config.yaml
n_layer: 13
d_model: 64
head_dim: 32
positions: "rope"
rope_base: 10000.0
qk_norm: true
attn_scale: 0.319
parallel_block: true
init_std_qkv: 0.071
init_std_down: 0.00985
optimizer: "muon"
beta1: 0.95
lr_head: 0.0103
final_lr_fraction: 0.05
Each number is 200 + 30 x the weight over its row's rms, rounded and kept within 0 to 999. Layers, rows and columns count from 0. The size before them is the row's rms in percent of the matrix's.

# layer 9 attention key, 64x64, rms 0.295, rows 24-46, columns 0-63
096,208,210,195,182,207,236,211,181,163,248,204,251,246,150,243,209,176,167,267,189,214,178,200,184,197,190,182,201,179,234,179,201,171,152,246,219,243,208,254,191,215,217,233,210,142,190,172,136,222,203,228,190,152,254,228,227,177,195,203,230,172,228,214,230
118,212,182,187,212,209,237,196,201,218,179,224,195,264,194,157,210,233,161,193,186,212,258,187,165,228,187,174,179,185,170,238,218,271,246,188,212,230,183,201,213,216,190,146,255,221,144,230,239,214,183,266,241,168,177,186,192,215,192,181,188,161,148,172,211
098,243,148,217,204,250,240,183,181,207,189,209,202,182,235,197,226,214,213,175,227,254,224,240,224,194,211,180,200,204,231,211,245,163,232,220,211,196,211,212,190,190,211,161,159,140,235,160,179,216,161,265,193,186,113,227,177,196,195,184,189,174,263,178,213
118,202,209,191,191,158,252,202,263,210,178,263,232,272,253,210,191,214,185,185,188,199,259,219,149,248,193,191,196,258,210,211,189,182,202,182,202,196,195,181,219,250,212,199,231,163,159,202,238,199,181,172,202,151,212,173,170,211,187,223,172,184,146,174,163
103,202,202,221,211,175,164,210,212,157,198,218,159,225,237,194,235,206,241,185,185,240,175,158,229,206,227,222,263,262,213,169,216,233,175,213,175,186,281,243,231,225,156,206,212,231,202,242,196,157,207,227,205,197,232,209,158,159,155,225,208,176,198,246,211
102,156,209,201,163,238,177,245,208,172,182,195,161,174,208,188,193,188,196,224,160,219,153,150,211,170,179,216,146,174,242,220,191,199,223,167,205,171,165,223,187,230,202,126,229,224,214,196,208,151,267,215,182,171,129,152,206,222,173,199,177,194,233,217,189
106,167,221,194,192,201,163,185,230,255,225,166,255,229,250,241,187,184,237,228,188,223,226,184,194,169,139,209,183,150,186,217,183,186,169,222,205,175,191,210,255,211,259,204,188,146,238,193,219,229,241,169,180,258,198,179,213,215,169,186,248,179,229,187,172
121,226,191,217,202,259,207,227,186,178,185,248,223,165,185,184,166,179,222,187,144,189,152,227,176,223,160,192,260,174,231,171,212,219,200,219,241,191,199,194,210,230,182,170,168,107,213,215,238,158,187,155,173,182,230,184,168,209,265,185,193,201,169,186,189
148,194,186,244,155,175,204,237,234,193,135,191,225,217,227,177,237,212,215,206,191,205,218,190,169,164,218,183,188,181,183,199,214,203,202,177,181,171,167,151,226,254,220,257,165,211,147,264,186,225,174,209,169,126,167,196,192,228,265,187,207,207,246,181,203
070,234,185,191,208,163,215,182,171,242,161,222,261,251,146,203,222,200,158,223,193,230,190,190,183,232,256,221,255,129,205,198,204,212,147,189,170,169,180,218,167,259,177,161,188,242,155,191,160,198,205,174,179,204,210,234,212,199,216,190,207,210,194,186,245
086,258,181,241,163,167,187,205,210,172,120,194,229,233,195,234,213,171,194,165,188,209,225,213,178,186,229,214,203,159,175,259,237,179,227,173,165,162,193,174,239,240,240,191,204,178,194,257,202,240,175,197,170,158,169,199,218,214,254,154,194,210,231,186,216
087,160,219,155,211,174,185,209,201,238,290,154,205,195,236,205,187,191,210,187,208,238,183,185,221,178,178,191,161,215,210,165,249,178,207,158,214,222,185,212,184,147,179,157,152,205,216,135,229,147,250,211,170,240,207,220,223,220,206,222,227,231,172,162,214
104,216,205,262,195,215,214,192,185,138,140,224,188,236,197,170,202,207,151,188,178,213,209,166,164,164,227,187,190,144,179,250,188,248,190,237,160,184,195,152,210,273,200,242,188,199,182,235,203,220,216,188,170,165,170,175,189,233,220,171,204,209,236,208,146
104,269,165,215,194,177,191,166,194,221,162,230,262,256,189,201,217,240,172,200,146,224,191,208,202,213,264,195,205,191,189,240,196,224,144,194,134,199,204,194,220,215,189,215,202,208,154,222,182,249,163,196,191,162,159,145,177,196,228,169,212,218,228,186,238
089,207,181,228,160,232,164,218,245,179,143,196,212,171,223,172,213,265,207,173,177,190,221,234,195,190,223,167,189,193,221,208,196,229,259,179,181,186,170,148,239,161,267,145,149,220,175,229,205,229,157,230,206,199,152,210,184,222,236,189,174,179,208,184,229
092,219,181,251,190,193,184,154,175,213,190,148,239,230,198,148,215,168,217,247,212,240,229,199,167,159,221,195,187,179,165,233,205,183,224,190,222,240,179,167,139,190,196,214,173,233,180,194,220,179,181,193,183,185,243,120,231,266,198,218,190,178,229,163,237
091,157,216,212,178,211,213,218,204,245,243,240,207,209,213,218,235,190,217,220,205,159,187,201,219,181,186,178,166,188,155,212,247,203,188,253,203,242,189,197,176,181,202,153,158,197,199,261,183,231,146,233,170,199,171,204,202,199,158,135,228,128,233,234,153
096,142,207,217,183,215,168,228,167,209,152,219,164,224,219,153,212,175,195,236,185,147,220,163,196,216,193,199,160,284,214,216,193,219,225,190,184,195,163,173,153,225,253,159,240,207,179,162,205,157,176,248,206,181,207,214,210,170,215,215,237,160,233,235,178
096,186,225,213,253,251,206,192,180,242,196,158,191,177,170,233,230,196,170,222,231,215,180,205,149,175,186,157,249,204,200,236,256,237,259,153,171,217,201,172,207,223,219,136,264,194,216,187,223,156,230,184,172,217,157,175,196,199,184,238,214,210,186,214,184
087,185,206,204,209,183,199,196,273,187,148,151,224,214,180,171,168,215,210,206,238,141,235,139,188,181,200,220,193,208,137,173,173,143,207,186,173,172,210,215,226,196,213,178,193,173,189,231,192,208,245,207,172,250,188,193,219,170,244,256,173,235,240,175,158
068,166,213,151,220,198,205,215,204,234,206,207,199,194,189,184,246,171,237,193,204,203,169,162,162,208,134,201,204,228,191,110,206,196,205,270,238,192,216,214,166,150,215,182,196,162,229,172,190,166,235,230,229,262,237,164,210,206,164,223,233,190,182,197,161
112,220,209,239,172,211,203,178,193,178,165,235,203,208,219,216,186,233,185,214,181,186,227,193,175,197,241,189,197,167,186,268,203,213,195,215,175,195,196,139,260,246,229,240,205,164,210,259,199,245,171,186,190,146,156,192,150,195,245,155,200,185,271,200,236
071,250,188,177,213,245,244,216,218,205,210,175,175,202,152,229,178,207,208,149,242,168,178,206,229,235,182,218,170,257,220,168,201,175,226,171,233,162,236,260,208,178,235,174,233,184,232,178,168,173,227,256,225,262,221,200,232,187,171,235,211,198,159,198,198
# layer 9 attention query, 64x64, rms 0.292, rows 25-46, columns 0-63
102,165,173,217,195,208,246,202,141,187,222,193,164,234,209,174,230,177,222,189,229,214,247,232,243,206,187,181,233,206,208,170,179,148,191,205,158,183,184,250,149,187,173,183,235,178,207,224,180,175,181,150,198,213,245,253,163,151,138,179,235,169,175,219,225
102,244,186,216,210,193,226,242,224,260,183,186,207,227,213,170,216,172,184,189,153,207,211,195,210,218,144,191,195,190,175,188,177,234,165,178,227,245,216,173,216,232,217,216,248,188,259,216,232,137,198,213,178,157,168,206,204,260,179,197,170,161,154,223,128
120,219,188,186,189,232,197,220,223,227,206,237,181,184,189,249,167,185,212,186,149,198,215,152,120,248,165,200,198,213,219,202,230,209,208,175,209,205,180,108,205,240,225,173,225,194,146,220,212,212,218,189,199,169,252,232,184,213,154,221,137,217,199,243,209
126,172,183,195,245,190,209,150,164,205,245,223,185,250,240,220,239,146,211,190,189,210,247,209,194,217,202,220,173,211,200,193,202,156,196,236,214,211,199,254,235,245,201,172,209,140,187,224,167,224,215,209,188,172,192,219,165,140,148,223,218,151,174,147,157
097,205,224,226,172,181,239,211,183,206,202,194,184,207,169,193,243,202,162,171,155,245,194,199,189,188,229,223,217,232,190,243,178,172,183,152,191,125,200,179,178,241,194,206,267,201,199,166,240,162,225,209,244,232,199,208,157,186,204,249,115,179,167,220,187
108,201,141,200,201,213,223,180,231,190,184,223,247,198,207,240,189,193,233,220,175,228,217,188,156,256,148,164,230,207,212,217,206,191,230,222,190,182,234,210,289,235,237,142,241,167,250,237,195,231,222,205,240,231,211,173,159,231,168,205,198,172,202,210,200
099,196,203,188,159,179,173,165,200,216,193,226,190,231,240,232,171,201,180,204,235,180,260,215,225,249,188,129,190,220,223,207,221,207,202,234,197,173,149,176,168,204,179,237,210,178,213,179,198,199,232,159,147,150,219,246,176,248,140,219,162,165,189,149,190
059,151,152,241,185,200,203,191,229,200,183,214,164,178,245,189,214,204,252,208,186,246,194,197,193,166,181,175,180,204,173,171,234,182,188,173,216,180,177,202,235,136,234,223,154,186,155,235,167,218,189,146,165,119,193,199,186,212,228,193,204,198,263,176,244
075,172,142,201,198,184,190,185,220,231,164,219,211,234,201,226,190,223,215,211,216,205,224,199,139,195,235,142,196,178,219,240,204,194,184,242,173,191,233,189,257,216,218,257,227,161,175,265,198,262,173,202,203,142,174,179,185,222,220,171,243,189,228,141,197
079,224,121,261,152,166,187,212,206,181,171,183,183,177,256,221,258,172,222,233,183,198,193,198,221,195,225,187,203,174,217,214,201,194,186,198,131,175,192,157,215,221,218,196,149,183,159,224,159,208,141,243,194,172,164,187,212,232,236,184,187,193,249,189,188
073,172,242,187,222,218,191,215,139,157,217,240,191,196,244,209,118,190,153,212,177,224,204,198,181,171,192,188,159,255,206,232,207,217,160,183,240,243,255,202,175,266,233,236,251,211,222,184,196,203,196,204,191,176,203,190,185,224,173,197,217,199,183,263,221
102,232,173,219,179,200,217,191,166,175,179,192,213,202,287,203,201,176,221,252,188,235,207,205,170,230,216,157,185,189,184,215,229,198,198,178,157,218,223,205,259,244,210,238,166,179,204,263,185,272,186,203,226,148,178,163,215,239,205,173,216,217,264,195,205
097,175,163,203,207,187,202,232,223,199,161,221,198,225,236,206,230,211,164,176,149,212,216,163,181,160,157,177,205,179,203,237,214,222,148,245,183,182,195,145,203,228,224,229,251,182,187,254,178,231,165,212,165,157,162,173,181,229,256,189,240,134,199,208,224
068,199,226,198,251,200,250,196,231,248,175,233,227,235,150,273,178,255,180,185,224,215,127,214,177,212,160,254,226,270,180,222,192,154,194,180,232,189,197,195,198,173,221,185,210,176,204,215,193,183,197,181,170,222,214,195,207,166,158,223,201,168,203,241,214
115,180,167,170,182,222,191,231,195,206,187,257,238,266,206,232,170,203,241,226,147,171,260,204,192,178,211,169,160,198,206,230,180,235,201,208,243,146,201,210,205,250,164,172,210,227,247,209,215,157,187,211,250,175,197,207,145,140,197,222,198,189,192,230,223
104,249,232,184,150,202,230,177,185,146,163,201,172,219,179,237,218,198,213,166,223,171,186,178,211,189,215,214,192,186,241,170,238,181,265,149,252,191,120,233,163,183,185,225,242,200,200,183,251,200,231,208,244,187,193,210,180,222,235,223,218,207,196,216,251
104,199,192,204,198,267,190,171,245,204,194,141,234,161,203,224,161,167,202,206,168,226,141,257,225,209,192,213,180,223,195,216,219,134,205,269,165,188,188,167,202,164,225,167,237,212,186,174,216,153,200,186,196,144,220,255,184,195,181,209,174,185,205,233,222
107,195,204,245,202,201,206,172,227,238,180,202,229,229,174,154,204,174,212,229,173,179,182,208,213,205,212,171,200,212,191,222,149,198,201,198,184,225,210,226,169,170,201,271,151,277,134,140,226,233,210,211,236,200,266,224,218,215,195,186,199,137,191,202,244
102,243,174,194,141,192,187,181,163,181,193,160,183,195,273,215,260,228,218,217,204,208,195,206,192,199,171,200,242,212,199,232,168,170,227,232,221,183,202,185,233,150,220,207,160,230,177,196,200,185,226,131,261,274,217,160,195,197,243,219,169,190,224,180,212
121,211,258,175,242,208,213,207,170,194,259,190,202,218,146,192,199,219,173,180,219,179,216,204,215,212,217,232,195,223,215,207,202,161,236,210,228,219,210,228,159,174,174,164,249,205,256,149,222,167,218,173,235,250,236,240,196,145,160,219,175,235,136,178,181
082,213,152,228,140,222,202,207,231,169,184,182,194,186,264,192,269,201,214,175,161,224,221,180,158,193,250,163,169,215,206,193,214,191,205,193,165,211,165,192,237,196,216,210,198,194,187,237,210,258,168,202,198,144,174,141,230,264,217,151,178,170,211,202,219
085,251,250,188,218,159,199,207,216,190,227,217,239,205,170,150,162,177,174,238,186,183,182,231,230,261,166,255,197,214,175,175,164,214,193,190,232,199,242,200,208,185,193,169,220,226,195,152,222,212,164,190,233,228,217,246,245,153,187,223,190,262,181,217,146
# layer 9 attention value, 64x64, rms 0.337, rows 0-31, columns 0-63
089,181,225,219,210,198,256,181,244,227,170,167,210,208,239,225,165,230,185,204,192,249,198,221,199,232,204,246,197,171,200,225,213,198,238,211,233,308,231,177,191,143,170,187,226,155,167,180,201,241,187,197,185,176,188,184,219,219,215,167,260,194,164,178,171
097,198,190,245,205,178,214,201,236,204,189,206,217,174,200,174,266,196,217,150,182,197,225,228,227,181,215,224,212,224,155,136,231,165,226,211,219,160,181,189,160,203,188,199,210,205,208,271,210,131,189,188,223,166,233,157,195,175,183,244,218,143,127,182,196
105,210,156,217,177,198,258,160,164,242,226,176,180,155,206,169,230,251,237,284,202,182,182,251,229,210,252,235,228,148,228,207,168,220,169,165,195,182,174,195,202,175,170,206,183,224,183,190,188,183,170,215,212,241,199,198,160,237,149,177,212,199,209,227,209
094,210,222,129,164,194,192,200,237,207,247,240,198,207,204,234,178,177,147,232,126,194,202,247,179,226,149,222,222,197,176,176,185,210,207,181,207,198,219,186,191,221,184,246,206,216,220,164,200,209,163,165,175,108,179,171,199,182,163,182,226,241,236,210,174
109,212,216,196,222,236,193,212,227,187,189,170,214,156,204,179,171,177,235,249,159,253,188,214,172,220,165,193,180,222,189,237,193,178,231,264,215,198,166,249,248,155,200,190,157,156,193,237,171,219,189,256,236,212,205,174,216,154,190,161,166,203,210,243,258
100,164,234,239,208,176,251,239,191,209,215,206,218,139,167,227,203,236,205,139,204,135,194,239,169,230,172,224,202,206,245,220,220,180,227,158,255,221,237,173,158,181,219,225,212,215,234,196,199,227,153,200,187,185,230,155,205,218,229,194,159,158,238,191,196
103,163,200,167,196,156,188,227,165,224,198,202,238,238,236,190,206,235,162,219,230,233,216,201,178,198,199,173,202,224,161,178,192,141,160,187,206,213,177,252,185,115,186,166,188,239,190,255,174,189,210,167,114,199,189,212,242,196,185,211,196,207,209,185,151
086,181,161,215,215,141,191,163,200,197,191,169,187,198,183,194,187,181,158,223,199,177,214,199,211,166,167,188,199,171,204,228,159,189,159,173,216,218,235,215,168,193,234,293,191,200,184,199,167,188,259,171,191,191,255,185,212,188,192,250,274,173,236,264,214
101,151,216,182,126,208,138,210,189,180,246,212,267,194,209,218,184,228,213,230,248,203,206,182,218,198,140,193,206,176,187,248,261,175,192,229,175,194,222,176,199,139,216,195,179,152,181,227,215,198,193,214,177,202,225,228,236,194,194,188,249,203,136,184,211
102,173,210,243,228,160,193,191,151,199,245,217,171,220,190,188,236,172,154,256,210,232,197,186,226,194,164,182,186,203,220,238,169,141,227,149,181,189,255,155,187,164,212,170,193,196,169,183,199,159,204,158,183,162,213,227,164,154,186,128,194,225,186,196,194
099,229,187,240,125,211,219,236,196,193,238,193,255,234,165,152,213,223,214,160,211,276,192,199,186,215,129,206,276,226,207,223,197,165,203,219,176,196,174,163,198,204,208,197,185,142,210,188,180,194,245,193,197,224,183,219,188,215,209,206,143,229,184,217,177
095,212,211,130,188,211,181,255,221,213,176,205,221,267,147,183,245,194,240,213,186,165,152,275,181,240,225,185,146,216,223,213,236,199,212,185,203,260,179,184,203,241,189,153,197,208,184,200,223,189,214,220,198,177,222,196,171,140,211,212,201,170,231,207,177
097,146,230,190,202,230,273,228,168,162,159,180,196,221,190,200,218,220,236,172,178,210,179,233,171,221,218,225,158,205,147,187,190,151,164,200,226,182,150,232,184,205,185,203,222,196,165,204,234,154,226,214,155,158,210,211,246,233,221,220,165,190,162,228,142
106,274,255,186,147,194,178,202,176,239,172,237,175,162,186,164,187,185,223,171,178,234,224,221,182,205,185,224,121,219,189,237,247,149,213,191,198,167,198,182,192,153,219,173,257,197,167,174,198,179,228,153,189,181,192,201,213,237,193,161,172,216,171,184,212
105,156,170,165,161,221,196,207,195,180,213,251,211,189,167,239,190,205,171,228,165,198,240,227,194,144,166,227,141,186,209,229,250,199,231,221,191,238,177,240,235,178,235,168,201,182,201,266,202,216,188,194,167,234,174,253,159,184,216,223,186,198,216,199,129
092,211,252,228,215,237,167,160,213,184,184,189,236,224,194,185,197,191,151,238,239,185,187,204,166,180,173,217,226,136,206,195,182,224,227,158,211,178,233,187,174,200,186,238,181,181,229,194,205,201,170,218,204,172,237,220,167,234,252,283,147,270,173,196,215
103,231,179,154,196,213,134,205,217,156,226,202,222,194,167,159,187,213,213,185,204,225,193,201,238,191,217,177,210,170,209,231,229,168,156,215,201,282,220,190,229,202,198,234,219,208,162,186,150,189,143,141,195,256,234,167,172,202,151,181,174,148,205,203,180
097,227,201,187,187,216,265,130,219,234,201,195,206,217,183,184,212,253,185,233,261,188,229,223,229,170,199,198,208,211,224,216,223,140,223,238,198,167,203,187,222,174,195,197,169,280,155,190,164,219,254,234,242,199,153,168,235,190,196,203,188,189,246,205,204
107,277,180,258,270,279,213,216,219,187,201,233,196,188,242,198,197,278,204,188,205,203,207,187,240,187,155,193,238,167,223,184,176,222,185,207,159,168,170,255,181,250,194,163,212,194,216,194,200,178,205,202,197,185,194,184,212,177,190,249,236,220,190,215,209
106,217,210,212,213,231,199,142,246,253,181,172,180,165,196,206,217,198,229,221,247,204,210,242,233,221,243,180,241,219,172,258,193,182,219,211,200,230,146,249,226,233,251,184,208,158,201,227,173,213,191,213,189,191,245,221,250,242,172,190,171,239,143,206,191
092,193,171,225,205,240,222,160,159,165,135,217,222,257,207,208,174,167,223,179,222,215,228,236,223,205,230,189,225,195,135,212,195,195,187,252,206,140,143,198,204,224,214,203,198,144,207,179,244,179,223,193,144,239,213,225,168,197,206,187,154,179,180,209,245
097,208,208,231,225,223,203,189,186,154,213,170,183,179,257,213,171,175,202,157,241,216,222,206,192,230,221,239,236,258,220,156,210,252,196,231,215,187,164,186,174,184,232,185,177,221,250,209,124,196,225,202,194,137,183,259,152,175,205,232,215,153,204,207,203
100,163,171,239,167,221,194,232,178,253,164,251,154,163,143,219,197,180,172,235,214,160,226,232,188,208,195,198,197,159,149,214,164,219,197,252,203,220,179,200,177,218,231,203,196,162,232,223,209,135,236,209,192,172,203,189,231,221,180,187,161,166,234,158,155
098,183,216,225,176,189,199,204,220,208,205,149,253,188,172,214,210,174,211,221,202,192,178,185,234,215,171,147,197,219,175,255,173,273,206,206,173,182,217,226,158,148,169,207,275,273,177,204,243,214,222,183,207,162,195,195,208,169,204,200,212,197,237,154,141
100,202,206,266,193,248,165,162,145,167,250,229,195,245,222,181,199,184,227,204,182,181,163,191,162,189,195,211,173,202,197,185,194,262,190,209,248,200,174,206,178,208,233,215,139,222,226,223,139,245,216,207,223,194,204,160,230,134,172,219,224,205,172,175,235
103,184,178,221,197,194,161,225,160,149,193,225,196,183,209,207,162,201,166,193,219,224,221,210,192,191,267,184,209,222,239,255,201,202,238,120,187,206,196,250,186,219,184,217,125,186,189,216,186,194,214,219,265,165,177,186,213,234,164,201,211,210,172,137,247
086,236,199,197,222,177,184,213,215,176,151,156,190,192,165,204,164,238,163,210,143,230,224,163,214,221,221,177,188,174,271,192,187,226,249,196,193,199,200,206,238,179,244,224,162,244,210,226,236,199,225,181,247,180,219,227,224,158,227,206,149,219,159,239,142
117,181,238,207,176,154,138,192,247,231,183,230,231,236,219,249,177,139,194,222,197,223,184,243,192,214,192,202,207,185,220,134,166,210,165,220,186,203,230,207,206,209,254,197,159,207,179,186,193,249,167,228,178,168,233,216,161,138,238,210,212,187,199,166,155
101,195,243,195,190,189,199,171,179,173,223,269,265,220,224,192,201,174,253,185,173,206,220,155,216,186,221,234,201,188,251,197,160,215,169,207,176,245,212,185,254,184,246,176,265,207,162,184,179,149,203,212,202,214,165,184,171,208,223,204,230,253,196,223,257
100,198,149,200,162,171,253,252,192,182,245,206,186,135,182,161,187,199,211,252,246,235,172,255,246,166,215,204,234,215,201,196,189,251,146,185,217,225,246,153,177,234,193,181,200,165,171,186,202,233,194,206,203,185,179,218,246,202,177,238,165,204,212,197,185
097,210,198,202,170,172,225,231,183,200,187,162,218,177,226,252,192,167,192,261,249,211,156,232,208,126,146,220,248,187,220,220,205,155,216,200,265,197,201,171,181,231,185,226,187,234,214,232,180,193,183,166,201,198,197,223,191,166,186,148,174,239,191,259,165
093,216,179,170,174,170,191,200,241,171,195,164,165,237,195,221,187,271,285,225,186,179,251,179,156,116,235,210,193,156,222,243,161,214,205,206,220,198,217,221,166,206,184,166,186,154,182,180,248,187,197,170,162,225,191,203,189,210,192,199,170,212,212,220,214
# layer 9 attention output (transposed), 64x64, rms 0.237, rows 0-31, columns 0-63
084,219,209,202,169,211,200,233,180,230,179,224,165,167,194,203,221,183,184,250,195,217,266,219,191,203,197,203,190,192,239,247,240,234,160,230,221,249,120,176,243,230,221,197,187,191,148,207,204,124,207,222,191,166,203,179,202,155,202,243,236,213,251,186,185
096,234,207,246,224,183,206,185,180,170,207,180,186,214,191,220,236,203,258,164,192,204,222,152,231,131,208,144,241,212,238,200,206,207,172,163,204,185,186,205,219,172,192,192,259,257,259,223,187,200,185,232,195,158,201,248,236,235,200,164,185,198,262,235,181
104,261,212,152,230,186,238,228,149,162,270,217,234,206,226,171,224,245,192,176,164,213,186,195,176,175,167,142,219,187,223,230,175,183,247,175,190,210,226,207,212,249,190,195,198,139,133,208,197,196,219,190,204,258,171,189,186,213,166,219,217,181,206,203,180
098,172,150,186,229,195,178,235,197,180,245,230,205,212,192,251,149,202,166,235,191,185,200,238,240,188,245,191,169,120,217,217,181,180,143,164,207,246,223,159,227,205,249,149,219,180,167,215,187,180,215,217,225,208,207,168,227,194,212,151,199,212,184,248,186
094,155,206,159,220,223,194,234,158,200,199,249,196,190,168,174,252,190,213,138,175,164,242,191,177,258,152,207,208,150,216,167,186,198,156,206,224,210,241,179,152,188,214,235,192,241,206,212,187,217,182,185,180,145,195,119,202,242,183,176,204,199,186,210,217
103,181,225,223,173,206,191,203,248,217,258,192,192,213,206,166,207,140,210,164,176,213,216,209,181,240,254,194,177,253,178,256,198,194,200,193,218,176,161,246,263,259,221,177,235,167,227,215,184,199,170,174,183,246,212,213,245,153,170,173,232,229,163,199,212
090,225,178,202,191,198,199,204,230,129,220,204,222,167,152,220,212,195,217,193,218,210,228,174,201,141,234,217,204,236,225,166,231,214,192,210,181,217,209,162,115,179,153,210,168,194,167,209,210,219,186,184,250,144,187,259,147,207,191,223,185,268,174,201,178
090,168,201,205,200,255,161,183,179,200,152,194,226,199,214,201,146,139,169,237,177,240,175,208,167,194,176,237,169,168,197,216,233,189,194,232,229,163,190,202,175,273,146,196,233,215,241,158,162,193,215,175,228,246,145,235,207,188,193,210,178,221,190,240,217
096,146,204,228,201,194,182,221,246,179,219,211,212,145,157,222,226,201,198,199,190,276,224,199,147,170,179,181,217,216,224,214,206,206,204,192,210,218,216,174,217,122,244,191,171,189,259,130,232,210,171,190,182,203,220,241,162,183,186,211,238,171,204,146,179
097,178,198,217,244,167,183,225,245,138,215,192,228,134,196,168,219,232,205,216,235,137,216,237,244,168,228,230,198,160,222,228,237,198,213,209,173,197,207,208,190,230,218,157,213,217,191,162,175,162,181,185,213,183,150,193,248,206,170,259,252,196,195,220,239
091,190,223,207,204,208,221,230,234,153,184,198,235,199,230,277,200,183,215,219,198,141,169,221,146,228,225,215,232,214,247,219,190,221,240,221,220,202,183,198,194,132,206,200,177,170,180,208,204,162,164,244,206,239,266,155,204,178,187,164,205,193,247,155,170
095,191,147,209,230,135,202,186,211,235,277,182,218,210,198,165,180,228,154,183,167,160,209,175,171,168,187,230,171,255,159,190,216,183,151,172,222,189,195,222,185,182,203,182,199,201,176,208,172,136,183,226,180,167,230,196,164,199,155,205,232,185,209,240,138
099,259,164,245,246,208,211,234,240,233,212,205,179,170,190,217,192,193,219,190,174,176,201,181,180,163,176,173,234,241,224,253,171,219,251,172,205,207,189,198,202,199,166,206,214,203,193,245,156,160,224,229,172,82,216,209,175,194,202,177,203,198,194,238,186
105,173,197,223,203,199,206,181,248,177,191,231,211,186,268,208,165,195,212,190,197,182,228,214,171,235,200,174,251,179,140,223,204,185,206,183,204,229,175,190,185,241,196,160,118,208,255,192,249,185,159,222,204,158,239,197,269,183,243,210,184,169,195,156,223
102,133,194,154,202,174,158,222,218,181,180,234,199,160,213,217,183,192,167,210,178,202,192,210,211,229,231,198,258,263,163,205,204,237,158,256,203,194,160,162,177,160,218,219,185,222,174,169,180,234,185,205,190,178,198,271,190,196,204,243,132,239,224,213,208
095,194,232,192,183,188,187,253,235,182,202,212,226,243,177,218,130,217,219,224,187,221,189,180,238,187,179,166,209,229,205,198,220,184,199,164,247,183,171,202,206,211,240,146,188,203,206,180,180,190,275,141,188,215,190,130,154,185,233,180,267,171,170,168,186
098,187,236,221,240,159,158,172,214,188,263,204,207,193,200,152,200,141,191,203,197,174,210,200,168,197,186,205,172,189,213,151,166,153,162,215,202,241,161,180,178,188,220,282,183,199,182,233,199,278,209,198,214,258,184,241,220,186,231,229,188,187,209,179,169
089,220,104,188,162,239,223,170,210,158,208,203,262,208,214,134,227,203,203,191,162,181,197,222,208,154,194,215,229,212,221,198,238,220,238,250,202,240,228,183,233,218,180,191,211,189,197,225,240,215,197,187,195,216,188,171,155,232,169,228,181,152,202,152,157
104,198,248,190,224,203,224,189,201,174,120,181,146,240,204,188,210,177,208,233,225,205,213,221,206,200,206,185,254,198,213,224,189,191,174,224,181,218,243,227,189,160,207,209,204,170,272,267,180,137,234,210,264,204,172,185,155,218,175,161,183,164,185,209,225
095,228,203,194,171,183,258,210,168,202,214,215,182,170,231,207,183,168,192,178,159,220,200,206,188,243,168,201,223,219,274,224,220,186,209,264,230,168,195,221,160,157,164,223,237,188,218,193,243,210,195,192,246,98,191,173,200,183,205,209,191,177,213,152,236
091,244,199,224,174,219,206,202,190,183,157,232,203,183,236,209,156,201,211,136,207,147,189,187,207,222,178,209,243,171,238,217,132,243,172,193,182,170,191,204,175,181,208,262,235,235,269,218,214,219,207,257,185,165,204,218,127,204,205,229,228,198,176,191,208
085,265,207,226,183,196,187,198,166,218,190,196,168,227,197,243,212,278,243,222,208,159,216,202,215,200,214,216,221,237,218,175,235,243,172,197,244,241,244,147,195,179,161,211,279,205,224,207,236,161,205,201,200,247,211,236,173,255,190,222,207,223,181,207,198
102,199,178,181,277,226,238,198,220,184,232,218,167,214,230,174,197,169,195,181,177,176,234,221,252,176,190,201,205,247,229,267,190,225,171,214,208,199,220,246,178,206,181,173,236,192,244,129,223,254,175,227,216,167,173,209,187,149,203,165,244,239,210,197,189
093,175,134,241,220,212,197,235,214,251,216,151,225,226,226,169,244,184,170,246,212,248,218,229,207,210,172,237,220,173,229,202,209,195,215,182,191,118,166,235,172,212,209,172,167,169,229,201,276,212,204,222,228,214,201,186,182,185,203,189,175,229,152,231,195
090,180,245,151,182,192,207,168,237,236,135,235,222,167,136,166,162,225,201,196,168,195,179,248,172,165,192,177,202,210,218,116,230,207,165,178,237,171,216,169,189,250,197,207,222,237,214,198,230,215,196,198,244,220,227,222,215,239,193,176,213,192,191,238,230
106,218,278,220,179,223,198,177,248,242,144,201,248,206,212,240,194,221,208,241,183,183,234,220,236,256,224,199,221,198,207,239,219,223,174,216,189,204,218,265,202,207,227,171,188,167,196,227,193,242,199,173,167,183,153,226,232,222,159,194,165,196,217,130,191
091,171,225,207,212,230,175,178,203,205,188,227,201,258,223,216,221,245,187,228,242,210,167,222,196,236,166,244,211,192,156,195,225,148,229,192,236,204,196,177,237,213,173,163,233,124,188,167,132,203,209,201,199,136,211,177,188,242,151,210,212,191,230,163,165
111,155,150,218,182,167,213,213,180,251,181,233,223,227,147,247,184,219,193,199,226,143,168,131,203,166,246,224,175,195,170,227,210,180,137,203,193,210,172,153,228,179,231,157,210,224,197,175,209,202,172,196,240,197,188,209,160,216,193,187,244,205,211,231,257
090,203,186,231,203,175,223,188,174,207,129,201,177,170,171,252,182,261,181,165,236,188,228,182,155,207,190,205,223,197,246,216,225,193,221,244,220,188,184,150,191,215,269,213,124,194,204,181,176,176,183,214,193,260,179,190,205,223,239,210,167,143,194,169,203
094,227,231,210,223,257,179,240,199,203,198,211,207,132,176,225,252,203,145,201,160,176,177,194,200,199,265,227,241,209,181,204,195,131,180,200,226,174,219,276,223,195,139,151,168,156,195,214,206,201,217,188,206,232,178,225,187,167,202,210,226,194,232,203,216
092,159,209,204,229,192,201,212,201,178,259,207,238,174,148,222,234,165,194,180,176,217,207,214,224,222,216,198,202,170,185,250,191,190,198,168,161,163,194,168,209,206,113,222,258,182,205,178,201,176,238,181,212,268,238,171,180,250,232,249,227,173,197,160,180
087,164,207,186,176,209,228,240,205,212,178,180,267,163,216,193,180,214,179,184,226,200,182,240,197,257,194,166,190,219,195,249,184,179,203,186,201,250,122,227,148,173,173,219,140,191,214,198,135,184,224,250,188,203,168,203,151,204,194,183,173,180,174,174,157